Part of a small language model's weights.
Size: 12 layers, width 384, MLP 1024 GeGLU, vocabulary 16384, 27.5M parameters.
Architecture: LayerNorm before and after each block, rotary positions, no biases in attention or MLP, tied embeddings, capped logits.
Training: a variant of SOAP for these matrices, 473M tokens, 3675 steps.
Each number is 200 + 30 x the weight over its row's rms, rounded and kept within 0 to 999. Layers, rows and columns count from 0. The size before them is the row's rms in percent of the matrix's.

# layer 2 MLP gate, 1024x384, rms 0.115, rows 0-72, columns 96-191
100,147,206,218,256,183,206,174,218,180,170,147,239,197,191,196,220,198,228,226,195,175,159,166,138,214,205,203,188,249,167,159,248,201,173,205,222,171,179,147,197,187,172,222,227,207,190,212,202,215,208,173,226,241,225,227,193,203,159,136,178,211,232,202,208,167,231,191,208,283,143,197,181,243,226,171,202,239,200,244,235,171,219,200,176,220,167,186,192,223,189,186,182,185,177,205,201
101,221,291,200,186,179,152,186,254,155,231,219,174,192,215,205,218,167,224,197,211,197,262,147,163,202,205,218,121,199,189,245,201,201,203,140,229,214,171,170,227,228,183,197,218,206,158,160,196,157,176,210,205,166,243,152,206,212,176,235,153,223,155,201,261,157,188,171,173,166,199,174,214,174,177,186,217,242,214,123,224,165,214,209,155,168,193,182,249,186,208,222,274,213,218,245,156
101,168,130,205,167,212,183,217,212,211,184,225,161,221,226,216,218,223,235,196,202,220,175,187,210,193,199,184,180,243,178,192,176,203,197,243,223,167,217,275,224,182,157,201,156,180,296,214,213,271,164,145,196,236,215,223,224,204,157,197,194,234,237,235,239,181,174,217,187,199,210,253,202,184,201,187,195,163,204,201,190,189,217,292,231,218,199,151,197,245,210,203,205,159,219,246,272
096,165,217,207,179,213,229,179,188,192,189,184,198,192,219,227,200,185,237,193,195,194,221,190,196,158,227,223,233,203,207,218,185,223,193,246,292,202,204,219,233,184,244,205,192,224,268,210,234,249,237,222,172,222,225,209,215,159,172,242,151,213,225,180,211,207,249,174,175,181,225,233,215,248,171,186,181,209,203,175,207,208,220,187,221,217,173,179,170,198,253,188,234,251,242,208,213
087,163,292,153,197,172,183,223,179,167,242,181,191,179,226,158,213,226,240,150,214,146,172,175,222,234,206,292,195,218,159,184,142,239,195,256,187,197,272,169,198,201,238,286,157,212,162,182,225,186,217,233,200,155,176,167,189,230,177,259,181,218,207,229,174,224,210,176,212,205,220,200,189,157,163,188,193,157,167,192,233,204,173,203,223,256,145,205,228,127,188,209,211,162,186,214,188
106,199,178,189,162,215,225,186,202,228,206,172,143,191,233,144,256,208,219,186,182,200,185,191,200,146,213,200,189,159,167,201,222,202,198,185,184,228,147,219,222,235,213,251,233,198,143,200,191,165,184,157,194,125,196,230,196,212,165,218,155,203,211,175,207,205,201,209,190,220,207,230,168,139,204,220,191,261,203,170,211,172,211,218,242,222,239,241,213,243,159,139,220,132,248,209,162
100,201,185,189,190,165,226,239,224,205,207,198,279,173,156,237,176,239,266,248,242,237,168,213,160,161,254,253,237,178,175,205,175,134,196,177,209,248,181,212,195,257,188,217,227,207,196,200,230,209,204,240,186,245,224,198,222,160,132,200,176,213,211,192,207,177,188,160,212,187,235,169,178,202,202,200,179,173,218,177,174,243,221,156,187,214,201,158,222,161,156,273,167,171,168,258,177
105,188,154,150,136,149,207,212,176,218,181,225,192,169,258,178,207,190,202,230,228,179,170,212,140,267,181,261,212,186,171,204,216,167,242,258,179,191,237,262,124,179,211,181,187,222,171,210,213,218,131,212,203,221,209,181,181,177,260,228,213,134,227,229,210,152,215,171,170,168,124,143,179,186,217,173,227,254,205,187,212,204,195,175,213,187,215,220,173,199,237,234,236,239,230,202,155
113,203,210,197,205,202,190,225,245,200,225,208,191,166,185,224,238,193,137,177,190,216,183,182,224,196,154,184,202,206,229,190,231,205,261,202,214,175,311,185,218,154,190,172,214,227,257,223,268,248,165,182,253,215,209,180,200,231,202,238,217,187,215,264,203,232,128,202,169,189,181,255,235,193,187,186,247,193,202,202,203,184,211,185,174,159,190,216,151,200,195,185,216,209,202,201,252
107,186,211,210,188,151,186,246,279,242,217,209,162,223,217,174,214,226,211,198,198,229,207,218,185,191,231,187,218,181,163,223,172,205,190,222,242,175,219,226,156,173,161,243,166,261,217,208,220,234,185,149,144,217,195,265,161,213,144,180,241,146,188,198,243,222,172,177,181,254,225,259,220,207,156,156,203,146,192,207,154,240,248,252,220,197,270,165,210,191,204,170,193,233,224,197,229
094,204,203,155,202,251,196,195,216,114,256,302,202,172,152,127,186,194,264,230,194,190,207,207,198,177,230,162,152,205,185,226,184,275,212,188,229,196,187,205,180,154,218,227,196,183,201,193,180,226,213,146,189,206,206,150,200,177,204,176,218,192,211,179,247,177,201,181,220,191,189,192,200,258,220,196,142,231,153,201,207,244,185,175,208,221,177,220,195,162,215,235,184,172,168,208,211
099,177,213,237,185,204,147,222,201,187,209,177,213,258,211,214,208,215,217,200,214,211,173,171,208,204,259,230,178,191,211,174,268,201,178,195,200,167,228,233,208,195,171,259,192,199,227,205,231,204,185,193,189,203,147,179,232,239,246,187,183,204,186,216,239,178,219,166,185,169,192,154,106,193,264,206,196,168,172,206,230,196,176,206,173,222,168,259,223,188,234,229,176,225,220,242,174
103,185,226,156,171,208,184,140,150,233,170,221,218,261,188,219,152,204,227,173,183,192,180,210,214,224,182,169,171,189,129,176,158,204,207,215,203,219,234,230,212,197,195,201,185,156,313,175,193,249,212,216,176,189,202,239,215,222,242,162,222,185,187,202,191,205,235,120,170,197,211,254,224,189,261,241,214,163,186,156,214,252,221,164,186,211,177,206,171,207,252,257,205,196,195,194,181
105,175,198,188,203,194,183,210,205,219,228,225,160,198,198,221,151,194,195,170,215,200,244,141,201,201,179,213,206,225,210,193,248,106,226,235,190,214,229,206,186,256,202,193,192,228,157,185,226,175,197,192,162,134,199,186,212,210,214,166,203,199,221,178,110,170,222,195,193,227,185,206,258,175,237,206,251,208,260,182,220,178,200,254,186,161,208,176,174,225,244,270,149,194,251,170,153
102,196,236,160,147,208,183,234,216,170,199,190,250,239,207,197,140,192,236,225,188,162,201,228,212,264,240,214,177,157,217,253,254,215,218,197,189,170,166,232,227,215,215,196,153,174,185,235,229,221,182,176,192,219,253,190,183,237,212,231,152,173,234,198,209,224,188,183,216,203,147,217,235,186,204,218,186,225,171,178,193,216,137,189,239,201,201,143,219,156,223,246,198,215,206,104,187
099,170,196,158,198,249,194,175,182,217,250,183,236,172,246,190,243,219,171,208,199,208,190,191,131,248,162,198,174,197,179,166,192,227,226,232,166,150,191,268,225,228,243,209,215,198,217,166,204,186,211,237,223,202,213,155,153,146,220,182,223,210,215,197,285,192,181,231,155,228,203,191,175,236,178,189,148,185,159,179,217,176,208,158,193,180,168,207,205,187,209,193,178,201,210,221,241
100,199,134,281,175,278,229,173,211,209,154,180,171,205,205,177,219,153,170,168,181,186,191,202,199,189,210,169,197,159,193,259,181,182,276,146,225,176,190,149,218,198,193,245,159,216,188,217,181,131,169,179,218,208,159,258,210,200,244,203,163,190,195,242,204,213,218,213,184,202,194,194,264,216,166,169,230,179,212,198,157,215,195,240,224,240,203,214,179,221,208,223,222,198,223,206,176
102,214,190,241,270,159,177,222,144,189,191,177,219,190,190,164,167,158,253,214,225,227,220,187,136,166,219,246,197,164,202,196,253,244,182,222,212,196,165,160,264,189,159,159,206,232,243,249,227,212,198,165,203,221,176,234,233,178,254,154,203,232,197,218,186,190,229,191,243,189,206,225,217,228,180,194,134,232,188,192,190,219,233,225,232,236,199,136,231,185,219,213,177,237,189,186,192
093,188,265,213,218,214,150,222,215,196,192,219,206,200,289,241,144,206,243,157,243,181,152,261,224,269,192,204,209,209,224,230,249,180,195,196,182,161,243,207,207,139,204,202,211,243,226,236,193,176,196,186,223,242,180,201,181,186,199,194,217,145,238,213,196,208,160,240,247,187,207,170,151,192,203,197,196,168,177,200,229,161,174,183,220,218,189,184,225,182,209,214,212,199,215,220,238
103,216,189,255,246,221,165,192,230,236,181,215,207,268,142,176,199,226,224,200,178,169,212,246,255,166,232,154,231,241,208,240,230,182,198,168,218,153,180,214,223,170,241,214,192,201,249,206,170,230,217,132,207,178,107,178,169,187,168,221,177,170,223,194,197,205,214,197,228,170,215,263,235,180,222,179,207,213,155,160,231,125,175,200,189,159,161,218,228,176,135,164,151,243,199,187,212
101,166,156,220,186,241,195,178,181,177,247,160,195,190,193,179,279,204,173,207,194,196,246,212,223,190,179,226,132,187,233,236,218,233,221,212,149,158,246,262,208,252,206,213,231,195,244,204,211,202,195,199,252,165,203,170,214,239,217,225,208,182,178,173,192,199,185,228,140,203,229,149,244,215,235,202,173,215,200,193,185,158,172,214,178,194,242,168,244,223,206,212,200,216,138,184,205
100,180,188,216,224,201,217,184,149,180,194,226,235,228,168,206,206,266,254,179,247,231,215,190,202,261,152,214,222,260,238,166,228,162,198,213,208,197,178,198,196,166,173,269,202,196,188,219,200,226,207,201,225,158,252,170,155,267,226,217,244,203,215,234,216,268,214,199,249,200,183,203,202,230,240,187,161,161,182,228,208,237,208,270,230,209,227,222,232,165,195,239,249,190,210,218,220
097,207,170,205,196,167,168,220,240,208,216,152,217,226,202,172,186,176,190,170,209,208,174,202,213,167,193,145,233,209,182,174,169,189,243,243,239,231,282,217,246,237,206,220,188,219,268,204,172,205,169,181,194,212,210,158,245,180,228,173,187,211,168,218,197,179,206,190,171,210,167,212,188,207,169,188,215,220,230,238,214,172,193,185,233,200,255,204,170,237,189,258,251,226,192,195,161
104,261,209,207,206,224,156,181,214,255,204,212,196,133,257,160,218,191,290,187,187,182,172,179,240,175,210,223,179,238,222,240,194,225,128,150,202,181,116,197,203,243,234,184,191,218,151,219,240,141,208,225,212,170,210,254,212,183,202,172,170,208,217,203,205,206,208,181,197,170,170,199,212,199,216,218,223,250,218,194,227,229,211,252,198,170,184,204,230,222,185,203,254,230,183,217,237
094,175,169,208,146,162,176,227,224,228,167,169,169,207,183,199,163,212,220,218,185,212,206,154,230,236,182,199,199,235,242,200,207,157,246,242,200,161,211,201,175,197,185,187,175,138,202,147,266,155,223,186,222,237,211,189,237,182,197,195,178,178,217,237,211,136,151,240,198,209,224,268,147,236,192,207,225,241,182,215,192,198,250,224,145,190,199,224,211,203,150,224,218,210,249,238,178
097,213,224,189,170,163,177,171,179,228,224,207,168,180,162,226,188,200,186,224,177,240,191,188,208,253,199,228,181,195,149,201,148,197,218,217,229,205,117,235,231,225,170,201,187,208,208,194,191,151,207,209,315,199,192,188,176,224,202,161,202,216,188,212,196,171,194,211,175,188,206,179,191,150,245,209,182,207,184,206,250,196,182,211,235,221,223,201,208,196,211,150,226,141,208,205,194
102,198,255,179,188,247,186,258,185,207,199,192,204,225,152,163,217,215,252,192,217,191,223,204,270,216,167,239,210,217,208,228,245,122,257,203,189,173,199,180,246,240,217,262,200,251,183,183,206,162,245,214,208,232,180,188,201,223,156,162,246,187,185,185,261,186,248,176,179,224,209,176,221,169,152,180,224,241,230,207,211,237,158,217,168,211,224,218,220,233,169,220,205,218,199,191,179
100,207,187,175,181,219,150,218,205,185,225,121,158,217,177,209,189,235,191,214,141,238,247,187,216,198,201,205,167,179,179,195,167,227,211,260,197,210,233,169,176,172,206,189,167,172,175,234,133,192,156,192,195,235,198,206,249,185,242,141,223,194,189,198,213,189,255,183,173,220,201,154,171,262,225,170,220,200,219,200,221,185,197,167,227,229,254,184,218,200,199,241,192,194,214,202,238
098,202,219,221,154,233,153,186,247,193,214,230,206,228,220,234,199,176,180,184,207,182,200,230,180,204,223,208,177,223,200,199,200,205,198,149,212,190,185,180,157,231,152,250,211,215,166,149,174,204,200,155,185,184,176,171,182,223,246,249,235,170,222,182,196,161,150,250,163,201,206,210,194,193,198,164,206,215,201,219,201,249,208,182,132,225,218,150,247,194,199,172,235,208,287,208,193
091,198,216,227,213,218,156,215,203,184,179,228,225,197,224,198,236,164,191,223,212,185,183,181,190,166,197,248,210,187,214,237,188,164,181,175,183,202,206,217,205,201,177,183,193,201,225,168,188,175,203,181,195,174,241,191,204,185,217,227,273,204,146,225,214,190,155,224,206,198,214,195,227,182,191,171,185,201,217,229,212,186,211,225,223,209,236,198,217,223,211,216,192,198,218,167,201
097,202,160,230,223,258,208,299,189,226,209,211,192,150,238,228,171,178,164,191,223,179,180,168,217,238,154,184,257,173,200,200,170,202,178,200,141,183,195,178,196,221,226,206,187,225,232,145,230,184,223,189,222,182,236,157,170,208,176,215,230,189,141,169,219,208,169,188,222,169,201,238,151,151,205,186,201,150,206,205,198,175,224,208,204,186,185,212,175,227,184,213,201,184,223,227,246
093,176,195,167,184,165,239,206,237,162,212,221,182,179,252,149,197,257,183,205,221,228,175,169,191,253,210,149,173,226,184,183,256,234,211,184,230,167,246,202,187,171,182,180,212,176,159,181,174,177,204,201,195,231,197,169,248,163,221,149,215,166,152,167,182,190,204,210,172,181,193,214,184,176,157,191,228,200,235,201,199,214,257,209,195,252,211,207,176,206,200,259,234,199,256,231,257
099,200,194,193,165,237,202,168,208,202,196,170,220,296,175,182,188,210,170,252,180,241,207,249,213,242,189,247,170,251,217,189,190,162,221,208,170,172,162,217,214,185,173,201,203,144,204,199,262,185,230,208,255,188,206,226,200,210,199,157,204,195,207,218,166,200,220,193,169,243,189,236,207,230,137,152,226,184,184,197,239,170,208,184,261,192,213,203,162,204,193,249,182,182,162,187,219
093,178,199,198,182,239,233,195,182,194,208,199,209,156,252,195,139,265,180,193,233,188,204,150,214,203,211,173,200,244,145,201,205,174,199,211,207,191,187,186,178,159,214,175,166,251,218,280,207,228,166,212,223,229,214,190,188,171,176,154,132,187,167,212,205,223,218,200,257,208,192,211,247,237,198,243,199,205,205,219,203,239,169,148,214,148,187,197,245,187,190,241,166,195,208,242,233
097,303,173,193,177,231,166,207,201,206,210,226,162,163,185,181,216,170,193,140,220,195,160,151,201,170,184,232,231,168,150,224,140,205,196,197,243,213,174,242,197,162,206,279,162,200,235,193,158,212,196,253,224,172,192,207,193,264,245,195,205,157,203,215,206,258,203,265,211,212,189,197,234,212,240,175,218,207,176,248,222,231,207,207,262,201,198,159,205,181,233,205,185,228,249,150,180
101,213,183,192,145,210,184,212,169,248,215,149,248,183,190,173,219,194,163,205,172,218,189,248,217,232,207,169,189,163,181,186,194,241,195,161,196,192,193,169,207,176,172,206,240,163,220,209,196,184,192,155,169,168,215,191,187,203,253,127,191,183,228,175,147,154,129,214,208,175,221,210,204,194,240,248,211,217,219,213,201,216,195,183,226,202,297,128,164,237,229,203,169,197,96,209,228
103,177,191,211,189,228,201,176,188,199,253,219,224,205,227,242,190,197,216,213,177,232,254,233,188,178,176,191,267,221,202,219,186,137,206,241,178,198,133,212,246,202,216,224,162,198,214,208,183,184,287,179,228,190,200,236,140,200,207,193,203,145,225,192,219,215,143,236,137,233,199,192,225,135,208,196,226,212,217,165,205,198,238,256,251,198,186,214,228,178,194,122,138,202,209,192,222
101,193,185,128,199,151,234,172,242,195,212,225,255,190,233,220,199,250,208,216,224,167,137,195,144,179,171,197,217,175,170,218,276,198,197,215,238,183,146,177,241,199,179,191,216,217,203,232,209,252,187,179,174,170,164,244,173,162,197,226,230,213,205,194,124,201,160,182,192,115,235,133,193,226,215,205,184,243,191,190,250,212,204,192,186,178,168,202,150,143,184,183,187,211,157,175,192
096,199,237,190,191,224,266,166,200,166,203,231,196,156,167,191,178,189,157,154,257,197,227,200,181,224,178,248,176,186,240,203,204,222,184,216,173,148,221,229,200,147,160,215,204,218,210,238,127,226,119,203,214,218,214,168,147,161,186,183,191,232,257,232,173,186,226,208,203,226,225,178,175,202,175,207,218,194,249,218,234,243,218,286,256,206,209,207,180,191,173,158,255,179,221,183,203
098,195,189,220,211,200,275,271,175,217,223,192,215,197,170,175,174,178,222,190,185,175,153,188,203,146,216,201,190,217,184,164,235,156,155,238,192,250,195,241,225,216,161,239,194,205,206,180,232,189,211,210,163,227,226,194,255,179,159,260,189,212,169,179,196,181,231,215,208,227,216,209,193,171,236,171,207,153,207,121,156,199,159,239,216,190,169,211,211,254,221,184,212,201,239,156,249
094,199,144,193,232,152,208,226,188,230,243,179,214,222,203,228,281,247,169,168,193,198,260,212,206,216,183,174,206,209,225,173,174,205,175,202,203,163,178,105,232,185,227,204,167,212,194,152,185,180,224,133,183,190,129,153,196,203,225,200,224,224,230,229,193,227,213,175,182,229,222,169,235,148,207,192,234,223,194,184,249,170,167,175,191,210,220,191,212,150,186,183,134,241,220,224,184
104,206,218,188,176,167,204,204,180,188,193,168,182,196,202,192,202,163,190,255,212,194,221,216,196,254,213,258,178,189,159,229,208,168,207,197,170,207,173,195,216,201,219,198,143,205,193,181,186,209,201,189,136,196,226,186,229,199,241,181,183,216,242,149,208,217,189,244,156,256,222,184,216,204,210,221,182,216,239,188,247,178,213,188,259,202,191,181,172,162,213,221,199,193,190,194,180
099,201,198,165,178,189,237,183,137,195,222,197,136,177,232,213,174,155,202,201,196,224,203,166,209,234,208,230,247,203,186,216,207,243,221,175,211,231,193,248,238,186,206,215,196,222,209,167,172,195,212,157,162,169,183,200,228,220,202,205,233,240,163,241,174,232,281,246,218,162,244,150,141,224,158,178,188,176,210,238,178,215,169,171,143,228,191,210,242,216,245,184,297,156,236,235,231
099,223,163,232,192,190,194,202,209,221,206,202,190,236,153,242,167,210,272,191,199,203,240,171,173,219,112,219,200,187,240,192,220,138,162,167,197,179,225,148,229,164,241,204,175,138,189,200,153,196,235,164,236,183,203,237,119,158,219,151,275,229,236,214,165,192,204,162,173,236,296,179,210,193,184,224,142,212,184,193,272,158,246,210,212,204,223,201,206,166,177,206,239,217,210,228,233
102,183,200,163,213,224,212,195,213,208,255,242,194,185,183,252,235,158,211,222,226,189,252,205,246,188,212,261,161,181,193,222,188,173,185,246,181,156,172,153,199,264,181,215,183,110,204,157,149,221,182,223,180,181,205,200,222,220,186,170,159,207,170,183,241,216,246,230,222,196,185,173,195,217,223,211,209,185,206,239,169,177,187,183,228,180,164,236,225,185,198,193,204,178,244,163,196
096,246,212,202,175,142,163,195,215,194,241,225,192,206,225,167,183,190,233,123,223,152,201,166,201,202,189,209,204,191,207,218,203,256,177,170,243,190,242,220,221,256,181,179,209,203,212,186,206,243,231,163,216,123,186,203,172,206,239,205,228,179,222,211,191,198,205,268,224,206,215,211,205,144,159,179,199,193,195,185,188,227,168,207,233,231,165,191,181,169,248,206,248,238,197,130,229
095,213,187,206,216,172,212,204,168,196,211,224,184,210,196,209,163,171,189,198,170,186,203,152,194,140,191,188,170,136,231,215,227,217,209,212,201,201,165,240,203,235,219,143,183,192,240,299,179,192,200,154,206,231,213,177,241,186,156,198,233,167,220,171,186,185,248,195,203,202,201,166,203,245,193,218,204,190,240,224,226,204,169,242,201,227,181,203,149,246,189,174,185,225,214,217,185
106,198,230,188,199,184,232,192,170,204,242,230,215,175,180,210,213,195,240,211,147,168,163,244,220,217,193,196,186,228,174,178,221,209,205,217,187,140,152,177,229,201,198,225,191,246,217,226,165,165,240,218,187,185,233,238,228,182,227,168,238,230,236,143,210,283,237,155,228,232,203,164,261,184,259,208,181,150,232,169,258,187,181,180,268,188,198,256,185,202,222,228,233,219,167,167,164
109,185,233,194,144,203,249,186,186,194,219,187,208,215,221,191,217,239,150,173,174,163,191,186,205,181,198,201,207,218,199,171,188,240,233,191,214,222,165,178,218,220,260,181,132,180,202,210,205,207,160,198,231,186,188,196,227,170,165,278,164,193,171,203,238,167,197,220,163,215,212,206,193,177,160,246,191,248,159,211,216,251,138,189,184,194,118,194,149,200,227,177,228,209,190,187,154
097,195,201,182,188,195,182,207,248,225,163,227,274,159,178,178,192,162,129,162,190,193,142,255,168,231,215,180,220,191,206,189,236,181,190,150,211,191,196,184,210,210,129,232,227,197,207,189,182,153,204,230,229,249,160,172,209,191,196,242,175,209,242,200,230,187,229,204,237,217,219,215,202,112,220,230,206,160,227,217,150,199,161,204,152,195,204,170,218,239,220,196,192,220,156,235,180
095,169,197,181,242,180,233,228,183,246,235,237,157,195,178,198,181,211,191,155,203,184,228,214,209,200,182,177,218,241,133,214,221,171,198,239,186,177,269,190,234,219,261,235,211,165,173,154,196,221,189,155,183,150,206,176,185,198,170,179,190,170,204,167,222,225,150,187,219,181,199,231,189,197,209,270,156,207,210,116,200,195,157,206,220,221,253,209,211,197,111,180,189,236,218,236,202
095,162,248,222,200,211,197,183,226,244,164,213,199,248,172,169,193,191,238,201,246,185,206,180,201,203,185,162,206,239,224,154,227,168,183,188,200,197,166,142,146,227,225,184,156,219,194,212,178,182,209,166,216,226,175,221,205,184,238,196,202,194,202,188,201,178,210,224,202,185,174,259,213,243,218,223,157,209,139,177,221,265,157,196,158,199,219,182,179,150,202,224,205,211,153,179,238
097,250,240,235,183,240,151,156,194,247,249,206,166,217,183,226,208,239,215,248,195,207,255,160,199,199,181,171,208,148,232,189,163,217,264,221,188,150,178,219,198,200,214,180,227,199,163,215,214,218,185,174,187,140,201,191,218,210,173,223,212,219,145,201,199,182,249,192,186,170,116,205,138,208,172,276,206,198,199,262,250,200,182,217,255,171,203,214,179,137,224,253,204,224,190,188,178
095,196,244,219,196,179,178,219,181,177,196,255,181,201,202,212,188,194,220,170,234,209,192,213,171,175,150,185,201,262,193,182,168,256,189,200,189,225,166,182,218,227,200,160,235,176,209,237,169,215,239,185,204,232,223,179,216,205,207,234,216,181,245,220,153,176,132,240,250,209,207,165,188,219,277,163,173,263,226,168,232,245,238,240,211,225,204,194,175,183,239,214,203,152,258,175,215
122,169,136,142,182,170,247,184,197,172,213,204,228,176,173,179,254,162,212,232,203,189,191,199,182,249,168,234,216,213,197,212,202,159,164,213,176,177,210,180,198,223,200,238,188,158,170,200,215,175,268,212,184,251,190,191,237,222,224,204,158,201,197,198,230,229,237,183,190,236,251,161,236,221,211,241,192,197,204,195,186,214,240,155,262,194,162,201,218,140,208,215,212,216,197,143,197
109,166,263,146,176,110,204,211,185,257,192,202,232,207,158,208,222,160,179,223,200,213,229,234,202,161,181,232,186,246,155,273,252,168,219,208,225,167,214,158,230,183,192,185,192,210,209,237,201,200,213,107,181,163,197,205,186,151,196,206,207,200,161,188,219,150,254,222,173,226,189,176,213,108,183,181,171,166,203,181,178,149,170,183,170,174,187,185,135,208,200,196,174,216,133,238,244
107,178,246,180,215,189,181,211,237,212,256,202,235,186,135,181,186,156,207,217,221,217,156,214,216,189,228,186,210,223,179,206,190,181,225,210,208,235,187,204,173,270,190,161,160,193,191,210,197,147,173,200,181,209,195,276,215,202,266,186,212,198,212,181,181,162,208,223,189,191,227,203,216,222,173,176,291,219,228,198,238,183,211,199,189,227,200,188,262,162,227,223,188,174,193,200,224
099,189,199,202,202,187,213,213,283,186,176,208,210,168,174,228,240,169,235,225,223,230,252,211,166,246,235,162,220,175,139,212,174,206,169,199,200,205,206,223,197,245,201,197,190,206,189,210,172,211,193,185,280,203,201,216,230,226,240,184,207,212,221,217,254,199,277,184,214,197,224,246,166,164,230,197,172,246,179,219,266,202,192,185,182,203,219,235,231,226,212,236,186,219,159,198,207
092,214,191,161,187,239,232,192,211,172,199,206,199,187,198,212,239,183,239,254,191,151,191,157,187,173,197,193,232,210,165,220,199,229,235,165,220,199,272,204,196,213,218,173,200,233,200,150,194,180,222,253,223,244,157,208,167,190,192,190,249,136,207,106,223,250,189,201,203,130,252,208,210,205,204,243,188,153,177,244,279,161,193,208,161,183,231,213,208,212,196,233,173,178,217,165,172
103,201,165,186,159,259,223,210,244,165,198,215,229,209,183,274,194,157,240,193,173,225,198,189,232,218,191,203,230,209,219,231,241,173,257,180,191,182,169,237,224,220,177,207,206,187,234,224,195,206,283,229,150,254,193,191,175,211,245,195,230,178,258,181,213,196,195,158,171,200,229,215,215,179,229,195,184,192,193,165,206,197,231,136,192,177,195,187,171,142,187,207,214,240,171,193,228
092,204,208,222,207,194,206,158,190,204,213,125,152,180,200,194,226,199,196,194,259,178,143,216,212,217,179,174,224,174,191,234,228,185,174,193,193,182,222,190,231,206,188,234,226,202,305,211,223,223,227,214,228,226,235,185,213,192,169,170,185,166,191,138,203,222,197,226,179,173,267,183,224,230,239,169,189,174,230,186,244,158,246,215,213,189,144,150,212,204,193,228,155,263,156,226,205
097,207,185,199,277,228,185,228,174,191,195,216,200,190,193,161,190,237,201,218,195,174,260,215,177,168,205,190,213,187,225,241,186,228,167,186,175,229,217,231,181,198,195,221,199,225,207,144,194,207,161,212,177,121,216,218,183,216,233,201,241,217,206,241,188,241,227,170,224,205,218,178,177,262,189,202,153,197,180,198,187,212,196,178,197,196,189,188,210,206,187,244,160,217,191,180,201
090,208,139,255,175,216,216,197,224,136,182,182,188,174,159,195,136,207,196,244,249,189,239,205,252,194,202,209,193,156,247,212,234,194,246,185,208,214,175,202,177,202,192,217,155,169,214,177,165,173,224,189,220,203,215,191,233,162,186,196,195,190,217,142,172,235,216,250,175,199,227,191,237,238,184,198,218,199,153,196,203,142,184,237,184,213,255,139,181,248,226,191,230,230,204,179,220
100,122,208,216,143,213,203,194,189,220,210,184,203,205,123,184,243,173,190,169,183,199,147,192,255,206,219,221,260,207,120,242,213,222,197,162,224,213,175,212,203,265,207,217,174,203,239,181,217,118,195,208,200,204,223,179,189,199,199,174,184,200,169,252,231,168,174,200,145,235,211,160,187,183,135,203,216,257,160,193,209,212,221,169,186,228,205,182,198,189,210,195,194,224,244,184,198
109,197,180,153,212,162,181,225,150,159,198,228,163,138,221,198,225,209,240,181,198,214,212,175,224,207,179,188,216,263,216,195,202,187,160,184,210,197,181,268,162,178,183,219,222,172,155,155,205,207,195,247,108,184,224,174,191,248,183,185,208,224,188,180,160,207,188,199,202,203,178,175,172,196,150,145,246,237,193,252,228,201,208,212,221,237,198,210,184,225,186,184,194,184,203,216,169
094,240,172,190,208,228,243,166,195,184,241,244,209,215,218,241,130,171,119,193,223,190,156,215,257,239,228,247,181,186,215,254,165,149,211,186,199,213,184,214,210,206,197,221,216,213,280,159,194,229,229,190,212,223,198,169,184,222,276,208,186,239,263,190,226,220,214,162,165,230,198,196,205,172,193,166,236,153,219,173,222,156,196,167,220,263,209,249,213,203,192,253,229,155,235,178,215
104,150,208,203,253,187,199,270,212,208,147,153,241,185,194,180,205,197,224,217,216,186,196,201,214,215,207,176,180,181,162,209,203,188,196,193,167,190,228,215,152,165,182,203,144,167,208,217,208,216,209,203,190,273,221,166,202,224,247,215,184,206,156,182,221,174,184,195,167,184,182,245,169,251,271,199,243,243,210,251,194,246,200,191,205,109,248,220,242,195,162,177,211,173,190,183,282
094,214,211,232,150,188,229,215,159,180,255,185,292,187,242,192,181,183,211,214,169,170,197,276,201,194,201,188,210,190,235,210,196,226,206,216,215,197,264,231,235,216,252,201,241,253,224,203,195,181,249,178,164,194,207,206,168,179,225,197,210,217,238,174,200,259,140,218,204,201,193,236,159,159,247,240,162,158,225,242,174,171,171,118,194,138,190,220,238,172,222,198,247,159,213,172,215
102,179,157,214,151,200,182,215,242,232,238,196,201,192,202,170,185,221,216,187,188,208,202,244,190,139,176,192,303,195,137,202,185,216,209,185,230,200,222,224,205,157,163,164,194,204,189,192,207,210,222,192,177,187,248,250,208,191,192,187,230,240,214,190,212,135,223,241,279,245,218,251,181,205,237,224,207,263,187,180,204,229,204,161,215,209,165,215,196,195,190,207,218,186,208,162,189
097,257,159,221,184,197,259,186,212,247,204,204,185,170,204,173,204,211,215,222,169,256,190,177,192,177,194,217,184,166,230,225,167,186,259,238,183,190,241,244,155,197,190,198,197,200,216,199,199,224,189,263,193,230,204,185,171,175,207,204,243,168,181,221,266,213,213,164,181,181,247,226,217,226,231,196,257,207,220,235,202,231,221,215,245,164,195,235,205,212,190,226,222,162,219,204,168
092,191,221,205,198,242,199,169,234,231,221,189,197,221,292,231,186,190,159,147,138,164,201,191,200,160,199,213,191,162,251,213,211,204,183,205,204,205,176,162,238,167,260,213,198,247,224,205,180,199,244,180,174,205,236,177,150,203,230,204,218,193,175,247,162,235,182,196,213,180,211,242,241,190,207,165,171,207,183,245,149,201,200,243,195,246,177,220,157,204,169,182,216,221,218,223,149
098,215,250,224,221,257,165,241,196,215,237,233,205,225,218,129,241,216,183,217,162,157,167,163,216,220,259,164,148,203,156,210,207,199,180,230,171,178,244,208,169,196,209,187,181,208,184,235,166,206,206,209,224,213,245,171,143,243,150,222,199,224,232,246,158,161,178,206,212,172,224,199,197,184,226,213,201,184,179,224,146,203,210,249,204,175,200,204,246,197,211,225,183,238,177,172,162
098,163,155,179,185,269,227,233,192,223,188,218,182,183,183,238,286,195,203,227,191,168,183,212,230,161,188,225,154,214,209,172,195,200,201,227,211,243,224,191,227,203,186,178,206,217,197,214,203,233,220,198,150,202,243,158,141,274,226,220,172,245,209,229,255,198,262,220,219,217,302,156,154,205,214,250,238,231,213,164,185,193,164,192,189,196,236,206,189,173,194,224,154,128,194,232,184